Weights of a small transformer language model: LayerNorm after each residual sum.
Each number is 128 + 24 x the weight over the matrix's rms, rounded and kept within 0 to 255. Layers, rows and columns count from 0. Numbers have three digits each.

# v: layer 7 attention value, 448x224, rms 0.0411, rows 395-447, columns 0-55
# o: layer 7 attention output (transposed), 448x224, rms 0.049, rows 395-447, columns 0-55
# up: layer 7 MLP up, 896x224, rms 0.0597, rows 0-59, columns 0-55
# down: layer 7 MLP down (transposed), 896x224, rms 0.0545, rows 0-58, columns 0-55
v395:125127114121138111112112082088090074148153097126146111135087084131138146101113126123128108150092117133127107104136130129166141145100131177105127113123132143131096150075
o395:145121124108130120122146162177115114103151165116134157104161151108130131101112121113161129173111150148132188153146104124120124091154122078154114126095136165102091091137
v396:136138096131121153173121122140159113117104109169113097152136119114118145108175123130119159099127143112131126194107144111128085131123131143116130142142156125136109125109
o396:119120148104164151149125125104112155146180089157161146127109144137106152142090145151099110144144109119131096140104113111133135146140079136146121112101147131132148110134
v397:119137117140133158141088142098137140150185152132128134121130106145110138116119114135121138113121114141126142138106092115099110114115160130145128144119145116112122147138
o397:163146145082149116125158118112151099115135107128081163130152161144147145149144164170140130106150144142119123150094151158121113169126133157098127145155142102158162169102
v398:112132144158128106166147140142118133134123156143093150114145132116093139118152118121118109151131120124086150103098137110130095128117144110063141136102116148128108112124
o398:180148131180107123102086152099106155122137137152163128114117164132145118120141133190138110134155157153117150143111124157111133147152098128148147105127107142112132144127
v399:144147165127134119087159136147091115130121127166107138129125124119152133090132122136136089135139130117107160111155111117137156117096145132097144093154119115124110115146
o399:141110125135098133091119143133107127141123134144150107146131098145119106151128124108122119150098116144103092132123148177128172097104108128130108110101118115117100151185
v400:150124128147175129130122130129123133146123122124138135138109119132137136115131130134120142122128138135138156156109102093105093101148137134131146117139135103114132155119
o400:151152114162111132073150124139109119138134109136108166129156162129130144128120123121175131177127095164104163117124144151129134126121174130153141155125101093163123146153
v401:109104098122110128155142100117162091178136126131155140106171116134093111098129128130122169128107151136100123124122144149099163119129128146131137138125106142105137113150
o401:131156107085124146127102109120124120111123147099107119133132122131102115102138171116143103106154125095157124157106136147116099139133101117124061100165139094120139152091
v402:148117132123144108121124109124116125124127173128112141152111108125109139158120118146147146156130133126140131111169156128130121147122104108140141100142086111148128141150
o402:119100146128109127150170144137127083122128152129163110150117124146136125093112151117141077140145164151118095125130117141134109122110160117118124142125124126114082125082
v403:106131143146139098131104157110123128121112149134106142136129148114130165120137116149105124112096136149110154137123115148112106120113112142102162116110139088147145127137
o403:124122134124111144150132130121117132172163158112102136131098175151106127115105137083129125062141125125118106154135152144137116116137150140124111158141128156093135117089
v404:147095138093123126136129099157130097133111121118118139105108126133146150094132148081151120148130133110107096075137129114165114159125149120187103098142140120104150125120
o404:124108104129108145175116138127158124126114114128138123105127121088119115151134110165109131105156081124176163161121100099106122131132170113140163132108130138118107149133
v405:145151150117122119090124096118109102101112137128124121135084134124107120125082114111133148154157136119141104139107145120159138133112113134119138139120106148089144149119
o405:135085108120121080150138149120142137123157129153116122154104098122137143139113110147130129203122138110107167120109103114116121117120148089163161113104126134123109134168
v406:183120123128100142125159106108082097102128103135129119084125143092151124145108115107170101182109160153146120110157175130108147141154134159117111106149155101173118110136
o406:132153141097132110104144136146126121123135132116133104110139103171109115142138131093116162177162103138178125119152147139125125090084131115114140127108131150124131095092
v407:159117162099156109119168104122108136184170128122151105111119106128145118124073145084180136144162107115082107088158131133159159154147110143116117158107084132088130117161
o407:109122157143128124127146154130114111108078157127138101145158117104108104111118108114122116132139132078143120095109109159118135103087165099156124062090143145140107138140
v408:168139117112159130152146143133114130111130131128122119145093108184132113153132116137133125154105132147126090149132129121121135135147126159128148121096124131185132143148
o408:130095134165135151102095164150132107108130140147133099098154147133142131110126134127140108178125126121158151089145138108144160087114107122139123140120128104145180075154
v409:114092143093106100128091151134102121147126117114157143142122156155140111099141122129139143138143117082165121107130140139123149149152113129155133149087120130126129130144
o409:131148134119160152109116095141151123125126139136115143113136122106128116143118134158119102099127106145143069128147139120130083142118132139152143145101125136107117075073
v410:128172112126165152108116123136150105132126114119130143134087121125184098121114171133135129179118114099094142101167157128122126122121119133134120141127130114121136165133
o410:126134155102135114144128144148073105147111145139138123163140093119101127117185126073095161141087129127139144118134112110103115155163155131097118124131149152155144125131
v411:142099115112122151164123132149145140141113152112095142151135146124086114117146107138119149110154106133096149158117133108081158161095126118129118160133140138137115114142
o411:103108119136124120169122114095116130129152143123183144128140127106133129104140175154110136152130162120111142124154101134131092136130118081102135166145088139123153116121
v412:082141134102082106152116153141118137156132131143142139122138111146105126144108144143144136093116131139106151133125122165113134135116120120110166157110089147120105116134
o412:127117158114130083098130154128128140084125154150143119144113166119143122119110138136128088134105122112127093168131135112138101096128119135117082126145171114152136120093
v413:068124087132091102154149123109163108121147095124158135136133114109137148131131119104130102122098145128113171129105132108114127124119127115130140127145146115145112144112
o413:170164145082143124130131130090114118099128126159139133107133107114107124102117146149142159127098126116131128149135164139171115112160091156089129094114142154115151119120
v414:150123092147116186164116135093134092106176152166123136115127101151105182089139108135099113151111154112098130161124138111146140076155129128125115136118142077135121164103
o414:116147098125141147152116135121095160151129112131085127147132123133143122148154158060167087174147099146125138118105156144109122138154151169122131105098148148159147093145
v415:130111107110152150127145127110136144110112135139113126147143127125115126150135156126133129098131138127139102117123133125136143112108112134136123131102087114128106140160
o415:122093132147122134084121128140149160118125103134121101090129145112116170144147171107110139119158126122130109139091139144124114162100157131128114126128124136125132125146
v416:111079133104132132113135124137113182102170114152114150164130128118143140127119141105162127107153091121149118121124137113154142137109097112128113128127116118113110101124
o416:123138137097122091113143167147145109144145148140159128134125117138148094118127114110127108114133153142157124145088112176100152140103100100133129123139094173171126129130
v417:122130134127125120106125133144141117134087150116150171158158109130105133150118122102137146140141129127102095118144155128097160108148146152122115117183109138154121105128
o417:139112125128103127115140116166137153155142113165143109110123123089144095117155139145121103115174147141147153110135121129113107142126129150144149141142114097089142127153
v418:143101152129116123121158134137149091133097130135090101127129124146117103147123098137131160117162097156130111144143137145079143144098132139086090175102149156128132120114
o418:069120099140111120124128148113136128141116154146159125111110147150150135100146157140125152154106156139134141139133080088166118128162109091166104099147130156164125157159
v419:130162119170081119163135144121080104167158097127155154163152108136124124114140132136168135140112113154124158166147143125110126105109170134094156151136152103115145166137
o419:140142145108157135092117102138137131134139143122110150167160134112102133154149146122128151137171132146123133151109116148102132113170128132104124140145129108127112095109
v420:158144110128096160161120118094140112130145165131092120119077111116112124109115117170093120124125124123125149129126148116116098144135151140146114136125144132135152118143
o420:095140158098155152119112108148119086137169098095149144139140154135138116146191139098168138137137077141135146145110082128146172156141085113086114134131150117142143103126
v421:094121118128134121149133157173131170127113143122135143160144138149107114139100123141130120092124109157157136145112134125100092116124113091114156103121135140128104125123
o421:161116145124104113109106134098144133084150113144135151103156137107121116174140135151097129106140182118106145121136146108132113134082134136166149135175139124102145119172
v422:080117087121114138164140132168116164113119120138119127148163141125139091126147117102119121104136133141153140157084131118128136137104141123097124150111145125126146141136
o422:146117131118147089105071118122147127126163120114176109124121150059146130104125148149122121130098127142129137182135147098124140126140117145105106142128121126131153122095
v423:129128115126149120137101129103179130113135078126119140142123132124139109121148096138095125105096154146178147104099105141134120110153112117106142157105126119092089163157
o423:134111109132121120109135123116124127142119125095105127129151114097175142164130132120116172120140142153104122118113152097133106096108123173113127129126120115120193105104
v424:108081108115124117135099139169181154122080123109125107132150162121116114115123136150147128094105110140102150126131109118124103134113113139098136131129155153110105118150
o424:128133140136154130113135091127123155138147132115129142119118161122141126111097119113094154077162154129129096177128130143137126145127123131137141129156103107111155133118
v425:099094106110137137113140119133140148157153144153116134149129143117099101123143127134141147127126130136132121093114115100109079122104107138156160118097116142121125151067
o425:143189146168091147140128110138115132116142119093120130081147129119104127114102092152126088124126137152119150135122134152119119112152136133117094148129126144131123116150
v426:162116116156109118104168153127090133161138168127106127128121153128126121129113124118128105148135120135125149106105159131126137163119097121158113143149119118120089144126
o426:097129126125093137132089091149137102116135128103127125135135111121115144100116105131120104155098154105112122131144109152131156088101152107087127139067158143127127105098
v427:142104126130113152130135126150136152142120164124124102132125128118096107120141135147111112172148138167111105115148157119130150107134133126148111139148121123145112131105
o427:144133151145098126101171123130149130131138089100122108111123120130133124100081111130136118114131126095127133112114133104125112168127160138098163116132122093108111124128
v428:146190121154125111163150144136094133098159142130109163096164147136146136154152109134091112155109132136107155141122164126109143076143159147129138135131109116127109147090
o428:163119129126155131122087090096104148128124100109154104176153127135113132085146109105128114162096175104161110100115129135081169152140139145097120107138175152129141117103
v429:160140140151143153080122091111120118157160130110159112140080104129123143134137130136116161086124137123149114120180165103133128133135164148155107132114131108111098137115
o429:104123127115124093148157161141148141141126132118074153108158131148152126126132123138165150146100126114105150146116131169134171149151160130119093123124132174146136129166
v430:150100156099149141128124143157129121135136102103188122124124147157138147152181130145133140170142138103119151131140132103132127152127100120147098166131122159130111129133
o430:117096137148123169132155130163156118128110121108198087120125133073122145115154119165163130135135137127127149127137102130139125109105119155146151109121112142144120112150
v431:146121090146124138138138122142148145110126117115130132135144109115131144136165119136090137152095151121134139130107122144148068101141132126141122107138154118130163156127
o431:134143115129116161150082086091146138113157103099122132125122180150134119110140127106127123115138123120138129156131157133127122154121098158114132134163174122104135069124
v432:164129086181148144114140115113116143129131144151117110127110114132106115132113125087144130130168102121099119126120124096112135103145117134094094132124077127111114093153
o432:123141161155103101097128126151123100116135089138121117134115126116141122151148117119122122136098160124114126124142161107105195137152111105152096107140119135125131138134
v433:109140117128141106115135126150110143130142142172089118125151150137106096111111144138136118135144131149142148144085153111108116114130155121114149156132103138157161125097
o433:131131145104146127099119146145123126125131125140111152151109131119109100145152108083130097159121168112149133125105154138093137156093154110153084117128144114120102180123
v434:133123165136144105109155120120144175113097123107153116127151153121144151158134146138173130137139158155137123128133130138136150115158105123129124127159123139129141094137
o434:098111115146119125153103125153150157130148147146102137105096101137132122117110117128136128119166116112112120085138148148162159110078132087119117110104098141150113128160
v435:097101163132173101128120122148144160120120109111166121177167172129135114130173104126149103118151172107145152099148128111133154120091052111117144107127117158134151110131
o435:143109106113157069107138163166087138141117131128126118116113133130152116134109140180094099088123115131142116117139115185164120130109129116141127102123074166135102125143
v436:101103133123125154155052129168109098148123105118124141114151130137128133099117142122106134098131111131102124152115112152133133088112128121160105169116128151093140075167
o436:109100123139138123137126143070167170138151114127159173137120147119120140103151191157144097073121118081115106157089144119160120183122128120126143098152121114141104118121
v437:140146137117120125084080147112163101132131115127145147135133124131133121141123119159136142112112138147138146136092147112152123137106139108131133105093129109116145121145
o437:145136125103147150133117130115144165147146114152128158168105125134141169133131111125106108137134113061128175146144154152117150136105135133124124116174161169127116133094
v438:135094119135126119141110133110142108105140159120083090112135122135129144127100103156109112110134121162109136132126138147140137124139148104100148149096137146117132150140
o438:125130107141100108135120135121106139134146106137119163162093140136119119125121125145139123176115144130115152152110125123087097107105113140104161153160097105146153160144
v439:147103106088132129116098128090107144118130141158086122138098130121115154160141107110137106148123107110126132133122126118161131134106081116152141132102110144137112117121
o439:130113126139166109134122157153102112147119126075171125113134160135136149098148152143127174101126155126105084100166140099165114136137108137122141166094131118150126141131
v440:159099107109154164127119140127152099104122153134099141101143080119177143132147127114088096129132144125123123148103113111098126163124135141147101143092142134110121130149
o440:086110092176107137112117139101120108123103126138143131142118101104131127134106137150135115121075119116131160134142148110139089104165121107113148133103102130197178107129
v441:158112158139131108139125107157135114145132127123106115120109077091122130118117121135112122115074125115134113117117137155131122121147118117125136116132164100157110129128
o441:153146154139150101128123127154113127129158132145097154128113142168155117142107144119138123137112124138128140156118123184080122126092137132119105156077134131148155135087
v442:136119147119107132120092107129148111089138144132090108140128067127117151120097089142122114110120143131168141134118131113076113125149134167160126129109117107092121115128
o442:111103092119130145105113127106148090100072114136110171129162145148097130156128132130136145152126104132092155146115129085176123151130089112132092146131128150127174112143
v443:135123123162134124123129149129138178105138144131141138092148152127130137129137129136149123115120155126131155118144093140121126140162140104093110097108142080158127137117
o443:114150135158113135135116112160112124165130099127110108153127166150136153122087114105080119094156150121117072121146134176122150090087094148126139114134116169098138121139
v444:121126135092163127084144100154130126114103093150122128110132104138119101156134135111129134149123133126120107075127101099092128142121093093109145125146110149147120126101
o444:126128107119130118164162117175097099151135139142141130145147131110149139097125122133122112133144154138147144135135114152119125128091100141141109150108131148152116105136
v445:106104120087092125143138098150138117137113143133138119123131095140112115126129123121092139143128084171141124111127145118096142150127146191150111129138160143132177160114
o445:139145142106141201112154106149119077140205151128142157121150125132121100117121137146130152146144103129143191166115145104135132106169125095156129116111128119159124122114
v446:142137104149157128115149148157114156157163107103120109079085137156127129118111152116156138132161115116070148124152112171152177101123153107144092125113117112126120120119
o446:148100153165090076141100161171136123123132118151155142120119127095139114155148127135128105155088144134148127127149110131160131136102088122167149083121111104155098124152
v447:153134145120138141097152131147126149119132140123104126132098124121149142125114126129157114129171125144128127139124143130119115130145115143140136129119103129137137115109
o447:122126096164128087144108147148107137109115135142152116129113129151104108182080084132121140174073147128137120083126140123160181164126129097151134145110140127126161131147
up0:095092133136108145099109134133159114131116077129126087172131149135174117165151183140119127139112165133161105109113115126127176166109115124128142105111120130094110116136
down0:149109136135120178183148150127130143075118114110190142155166154150115129067126158076107145162151124083147105139149125087118121114143157101158171120080157106097130095085
up1:081111132123090162098144092090106127171142106128156097130092156137121106111074147135160134158136144111143132170125100114150126135103096114114124115161113116133163122147
down1:144090063142183153135113143174121142076135179153119158077169161155157070118062072095151119141100108159133149119086146166109167133124102136098118073186151115108088144131
up2:126133111124115139093190116068164188099137119088105112121174130137120144146118125161130125135148143126144118184182131132121145110123141087109122122135143137100127094138
down2:130147129110122101136098070132115161135111135170125119152125106180148148105157096152148168092088124085131124163096118134145078131137109123120119158124146094138168104089
up3:160132110079101156093158132096116104132114119126180111099154110088144085070153109128080143167115106056164132110131145127111146164154094093098097130109130119104109148162
down3:164139157120158112148123130134126170167124128118140139116162145142144095155110119158185167120107111158140102113154173122091181146157136144136104107142094141175136133137
up4:079104140140151110158142141121144138114141125120093048084117149095126137156142164165108150117122166095177117152090148084121131110144179109141135113109140132145154158095
down4:150162102147120157168211156104136088113137154148136114120124142156109129143088136126123092117147137119123094127135141141149121099107100120089143135096182112134153125145
up5:119144135128108117150100067121122119151135112131141131154123145104134110152136154124138149079145137161204119115139100073100148129127118133160153123065126157112133138121
down5:135101123113099121118126141123126117129125135104136100134112148090131122147086155117145125135130135120167136121124123118164144119110080126164111118104117120116122142118
up6:112129116167133069172112165131121099097110150110101156133069099090109141138172153115154108161141087157102125128161134160178118174128163146085153116144113095108086146158
down6:103114113126097176108185173164142126122106118158169122123116128135137125130112117153149110139148152116141114146170151140146082155125122134144114105144136122146154167130
up7:097131142136124158111118146140131073184168158100133108108118110092148142117148155109132160131165143151131135121122131132120155118122089143140123150092107106148133127090
down7:106152150118101142164103154141133104140150121167082119152123153100156147127141129134135131158132117116145134085122130129141078142152118114113120130152104162108130130114
up8:133123134160099143143116156088117187144144082129158096110106162095105145114122160187111132121114120138183116128109120175100114154129155101108160146181161144109108129159
down8:135119143073134118132134147131128133092148129126081137139121140135139167116136110137149158111083166170131061075119097160119150143135177144103103141125107142125086128188
up9:093142124148116111071151105109121099116090135162126147134174114111161128138127137148114155100134142167138118135190143150117120104093135106118177137121087130085117090143
down9:106171137135135142131143160072164145095168158101167121142132121117139117135101127145116146174131191112135085097109094132165113125089150104126156091155113117104120153133
up10:153142141106154131137119145138138139121120159114111127098135158096127123134115109166165133116063126147137076146126124129170115143156106137141108159059104126114155132176
down10:129149096138144118129165107183088143111110131142102168138137082118159140127158143151128133165159122031138145136154126155123175135149107152125186144165097107107149129126
up11:113128162119132136137172149135125146146112094115097157158126146146115162101160157131069146104096084135189136139089139120112109123145137102116099127186072176149123145127
down11:153129146154076162147095145105136117129136098119138147106111134146131196150135161121143143119121144123138158132100105165129162119097108080098119090141076178117100092126
up12:156160122141136083175157138135099131101131099151155131089109102117115151095117127111097165102101130106161165139120133136116122187124148137101109159100108102126101127102
down12:109139144137115112096101133134136117166162133123193143081102097103135103138117175127124120107109111122079147118106081151128155135135182123095084126105148125115163142104
up13:152088129139159092132168155119127100099142125154113124120101146156169186152143131145122159172143139124146069134155144138143118122131137142137129164148121147113136097123
down13:112119179114172149136103121126128134099146148132124121089138170129101104133139143132134111114114172135132119101122155125135144143121139106110115106125122106150126127131
up14:179146147162098124154143133101124120142125104100139143126094085106105133105189165117160131160124119145102142127116129111140113136118135160092168092138155137126127108166
down14:179158127119096132164110119170158137120107089127124123160131115133100117109147104121154173201106143139181098154118096135152143130183142154109154164107145121108134124089
up15:133129129096145117161158128145079128144167123116087148108167097120107143096126132150103129110172117165089124135134147127140123172185140109081149097111125139111151121134
down15:119143125126125087135134159148173123115140101155115108110128136092109095116123161144172132143121112113105161165134114130121093137096139109120130120131097120138105132178
up16:144173102104111129119144162110127100081149127113131135144139129142174112144122130144154158148107186094202143169099109077141110092132185116132079174160130136140125125139
down16:131156147133100140168132090125139147176151105134124115132131130148129068130168147097168114121103112150129119133088137081103140104135129125166142124103107096102069126089
up17:120130142113150145104144133154139137091108113125080143148126091135149162111092124140166127144139157125147150132137131120090123100107120147115133165144129093124125110122
down17:106092126140136115129179151154114132111124121128138149160117130150114113119108163130122128103117113116122131129180105080138155150159123129073142142110136110123108147160
up18:120152132156153092149138141119080148119124110136100103123177114081138116107119120108128074107125111149119170159134130146139110117118138127128145081120100143099111132126
down18:132155131146120091123158131091114134135131129101151114118114127106106149123142136078136120129148122114119143123134149134106169080065119118123132124109147095138174117132
up19:088114100121152116113148150162129120181127129116132128136146132116117137110125111126121071098115157109116121123103110091133163123143182133164126127199115126133125138072
down19:169137131129130105110127144148140138100083084105129095127123141128113157148129146123151090051129172108119165120113159141116171097130104172105101136166122098144111126154
up20:171095104108158098142137116165136121134113141090123074116098121135075124082102095131125109061136123113150165075147075151154138157103129149142100174101166109154121133161
down20:125130069092131111134114137136091121144113080124151144132103105149141106123108145146112076135138106087115082117157098148142077122128125118124106081164106164139100090146
up21:187106129130137152152134150107120137105099179140142149136140102145128125135119133122136138092116163157130144142134126113176121126151116103146138130177139117126131133128
down21:159104145137132115137123100137103123159152151095139132142121110095100105138103146127136143104120114133152111116129109148155106124104120142113097103146137131116136160142
up22:093082166156131157106120133149122102126131148188095159129125097060146118111131126112105120137126135143144103129175150149108119084168133133139110115107173157125162123125
down22:095151144075114121112143141115145119173122097112135165113118121152151132134131111092157107126182117166071138111115131116135108081138062099166076131111093133135159171117
up23:180121143140139155143142116127109127134124109152134105073137150122134132126116123106121176126109131104089163120169112123118133133118131107141140127143151098136144112104
down23:113140127129126150157135107150142125116106138137151135089148114143143133129129117131137105105140162135124174136126126136132098150153135149108140103083118153133130114124
up24:124130098138116141130138085100116127080112112092156092090128118169095076081159097137146143138135075110139114167147150146152109167158161160139115189131137161097127114146
down24:122174097157140168109102109104140137192187111123153126121130135169110130144081102146139163106158124135140145121110145135067158135118118117153115180142163155115102085159
up25:115136100115107130132063133127129124105127106120126126138133124124130151127135130168146133107115144105167081111123074123095147189132124102075127162115098123139106140112
down25:126150116133136144139106128127174098096138138123153123070160145166151090107140117119131098114162088130137095105098110129137141121122113103113127120142128112150174104164
up26:135117107135148158123102107083107113132132118135172113146168103112177138142175110117147085073169136114171134104119112144092127140127161136158139146132109146182172178132
down26:123140130121131091141152125099106101086163147163113193090125126133119155171126153087053135160090080162120151105125123157127121132133110144098074132105113072117125095124
up27:148141094085135139163117100153111096121141157121124151147134126114110137133130106126173126079116109123124112153085076117125140134137137135114113192191132087117134121117
down27:103154123139162145103125103139140112177158094158110166134126157136143143137080098139123109168129157091118153148099134142170128119117129128151119140102123127113145126145
up28:086126081111140097134116163147103132128136141173161142146101154143105140120088158130141157101110129114138135112152153086109184116137176120120111153152125115165105080143
down28:122161161172084107125143116160109187153124135112096155112129167114154152141174093132148150107161139134068133114127151118074169118121147131089127122116105098155092165178
up29:097108151156141182167109127101135156142127136152132097094113114133160173070163134130138137109163106157128174170110113109128128104140129170112160153119129154108162124100
down29:117176157118130099127071114138121126108115149146122158100184085118126113130153115116148121137195109064064133135109134094127140184172141079158179125114080130108134098107
up30:126135139172101105108103124118131135111163157140117156157133097125086121104067130143105139180128148125159114124169142092117110113110132163128138097105153126158101151141
down30:157116111127144102134075095134160148148077114112130094130081082179094144098145115148165143163161115143108166178080170141129124124140143121151091140151155125146142135102
up31:216133134162124182138118135150160139140146116134141117140169136139096137118111122142150138133161110181105116126161120113163101127105172106123108107113119171132118150127
down31:181099122129125111185148131089179140131101119165146107161115183104136147134080141155118125122114139096117138123127136128150105137124155075096167129097125082114119112102
up32:126173127165141136141140116122134109147135122104140134118137118120108088135149133106158110084103119155108132125154141119119118132083102134079150121155155155125127166119
down32:151102119112142125194117132113101140110166142097146166088142125126150117107116092109121128108152098131138108119155164111139158145148136109142180127114088142141149129126
up33:120152143131145160117097157122122162181140120130101146097111138125121122104075140141145107155136105107105104162139101107127158157164126087098103128140109146112114156092
down33:165168159103141147131114133133112150114140165137157122130109127123148142126123126075109148143117096147136105125117141150123136114112128119116088114109110138105115122115
up34:124148152157099107146178148076122127107120092114179156163156114122136154142128100109135105152103100149108120135125127116091105137062104119160144167163107114091134106139
down34:159105165122128132142125120141175111129127114132109122137134116090126117169103123078133167138144148103129119096101172149142125150144159127089162087128092138087135111125
up35:086147117098181118206143091093112131105126175094111137120143109139117153136142102125115134142125165134160129176152078107158091121112104145128123142125117167121110141121
down35:148130107210087096146191113134135173111145104151093131099109130107156123111095116103134096113100121090177111128098168146172120102148112103106151099152162129121111103145
up36:134138146099086077117109150163124151183087123139068130140118128106125120125130127107180103118108136140115123164076151129096131141160154145097107118141147115116115179123
down36:169112113147139094110112098142113123115183102145135114096133120092107124133105170093127130109138094122134132089109114097154135141102139073147115097124154110151128107129
up37:123107133107148107166098135119086126122161117126107136113096103158123144135136098177122133153148122125091080119102122116104115164137127159124168112152101133109098150117
down37:116099127117149173118102140108130110098135102116127187118150143131134167134115100157110150127157144122123117131139106119141110141105128156105106163081128117126108110143
up38:088158110116149134154112146140077138113086138118165126149127131147125169100183155127138194091125128159101186123131117124119138193118171154142110133110107115127128089116
down38:160135131113120108136148136156100148166141151143122141138132150178110086153078122120142112126107137115178118168115151131118121108101109110084108100150124129144143118152
up39:176154102123115139148106102159159117153140145139102109117151097153138105098095131203137173102156150160143132122127164133142097127093123105120154118107109145149137119166
down39:145113132169167151145149142170088120118133105159153137156131153148096105153150103150125097133121123143155108088113146116110102111162122131199135088090100162149133134128
up40:133137071141116114130095141134130136115151110130125153102135132147143114093122159142070131140147137100104111146145133102154108133139152159121111117085130135104128150113
down40:110147115113116128135079091117124140161133121145145143098128109149149120124097113118125147135135135150135100129126171170156158108124107135148106132159135166118133137092
up41:135107147113132153121163130069148122170134117119136086089161103144122124122162127136135203087113121106119124134126145107135094114146098150118095128150134162134151160105
down41:146140121160135111137145114097158153128123093104104126170130119157142128104133099098123152125155141176096080112137138128099114132128147149135058136123131144119122126124
up42:111114112136104126083120111069136131125117112101133096124141162164087153162127131144120100106199122101159149112123146094123115164177107187124146151118130101079169117121
down42:099138129134120114128154155121150127148137157113138092078176159157113141102146130121151133128098140137118140139113121105149155110111153108138154160123151119138148163141
up43:116170164176138130128132153126102131164160147149121102129122130126146130164121134109136107149103148120137118104113134116120097120132142143140131154094110127137134162151
down43:145126163110143151109167136140165131131122152125158143088103137125065160088123127159092163133143119135149091116141131125091096120139091129108106130091118140097125133168
up44:138138113144160159092175145138102136105135117081069131118128160093139137083137124133133163162093150102131134090085105165116144118129122065128128101130097111141109113154
down44:173150147072141147156148152121102082095151130106103127123078157112105111089145164151106094092116130133117156182112132131130112150115168147133076122167129101133120109119
up45:105121130104100086130151110093093139189103130146128122132151172117117100152126152126125129151134144162144132160134123130152128151137107073140092080117115130144111100109
down45:145138142197124095122113134124141120128132080131126139138126121141119119091169100141096073122107130167142168095107101109107121141075132115103127114110134116177127153119
up46:107148081167088120119141123123119134108126138133126107132146146117154084083128145108143113126130126116104153132150133107145133135109154132155106115104146130131138140133
down46:073131112149131102117129083091088135111133166111132119129135107107141158136151105135137110096121103152122131133109117085096148077147115146127131117119141129139151107165
up47:128088150106077147123159164122102090115125119174144161086113122095163157088114094148156165121113092155112108125113139121082171087129133153165140160114091156148125116087
down47:157091124098130138117119138121114142190117131111101119131086127143120123126160126114111145157127098144138128120135155119090161144152138123159132128166105098153099132137
up48:083154141127112177188106169111142099124135111102077115145139133110173114154131084164137145181163086093161131118148102102112139088148116139128115097138160140112139110108
down48:098171140124104104081131088085089108184135135151109094073135164131134189192100158132124158173139147153142157125093133136120160117144093088108115107154154168171138172137
up49:139138087145116110126123129108140102118126142135166098109137143106096138166132128152145154158166128108103123154153117154104137148115083111112124127152115121076095102109
down49:174172103116145178106170110121119083121147146133151133101193136124158127151136140110169105138136102110154121110126127135081106140139129102116074140131116109123145129141
up50:119102190135118147102130123129131117152129123095134098144110122090137083124165138137149132131127107150120141139101125150114154142117111149138136183158181161089155158112
down50:134138141119117101112107129132140099145116156132099140087111114118123117131121169145121109103142092115132133145079144115158120110167120155135127130130142124130119109127
up51:117083130100099136145136120151140107151158096085092116133150178092097128163148099117149136132153135169106109086150124125121122134095111133151136141128112110101123100080
down51:148104090134158108139129144124149155160101110161136121138117158116102146180157150104129100148155153098103101119148155136093110149128144116121120103099101173150131122112
up52:163118143141139089143144144139156157161109068112162125122149160110143142106138126095143130111148128127120119160141069111140178124140113125121171122174116080115108117113
down52:116139130085143158116133126167124109176129156129170145112140141145102145123112094183163147072118094134091170130140160105112126122099118132155081114133146139104142110172
up53:160118138107120155133155117138119137122125123138118157127103132135138101119122143121099114135151117122075138119130097175096110130143199127124124157143087111101131135152
down53:102101118125147140181093128147141110143174124139126147140134097138146138136142139134092091131085142113139147123133135093133137129132135128115135123089117149078151176122
up54:131171132141159115115093105125133114064121101113189117146142082134114132145103104165159146138093098140173101104149133140142105136139127131159118132121130067183119116171
down54:125095101154116091099124109115146121161128114139129093141129112110079150151152133104109063114178131124109114158106160118138122122115161133138166182112126108128119090129
up55:120144083131079116141144127147156105099109139144114155163142103107146121083147132085102161124151179119131140103150069123112083108164119148135125122065122143083114127121
down55:177076184112101095143125126154152128056135127092122110098125141086148130145138169166138135131126088178159128159109111162109155124117096149141156111124116074119139107168
up56:117137122163163152092103156158113118156141157130156116105130151130071117102127120128150181120143148082150189110140085155171129122151152158134087149161083139149106133100
down56:137149098120172119145089151124141114097164103151131129127143131127111121145102120138107117157174146092189171122126125155099097081103096146139088163143115175149116075110
up57:119149153123137129140069107109144090187130186085161133146110145158127158149127159103138122166139100139130171125137106100172103135151166163146124136134118111114144158110
down57:151085078097140116132134101141116141110099144128117091134081111129078143163138106110125139118120126151157145145120149116143126151151100145163079114142134141142117110163
up58:110166132095082155140181116138106102162113190129086113103142160103137107128110130131139151167161123087174097109133109171169127135101152136167105143108083087159167154120
down58:149105133106147116112122081085102150149149112160170151112117085119106098083108146100167134124129137162144108135166127123113124138116156144121167144165113123110137157067
up59:149096165151120129122108137098106140150158121157143103129155088119130117126116119121110132100105149107115156152149128161128135151138194087121109131109125143155084133132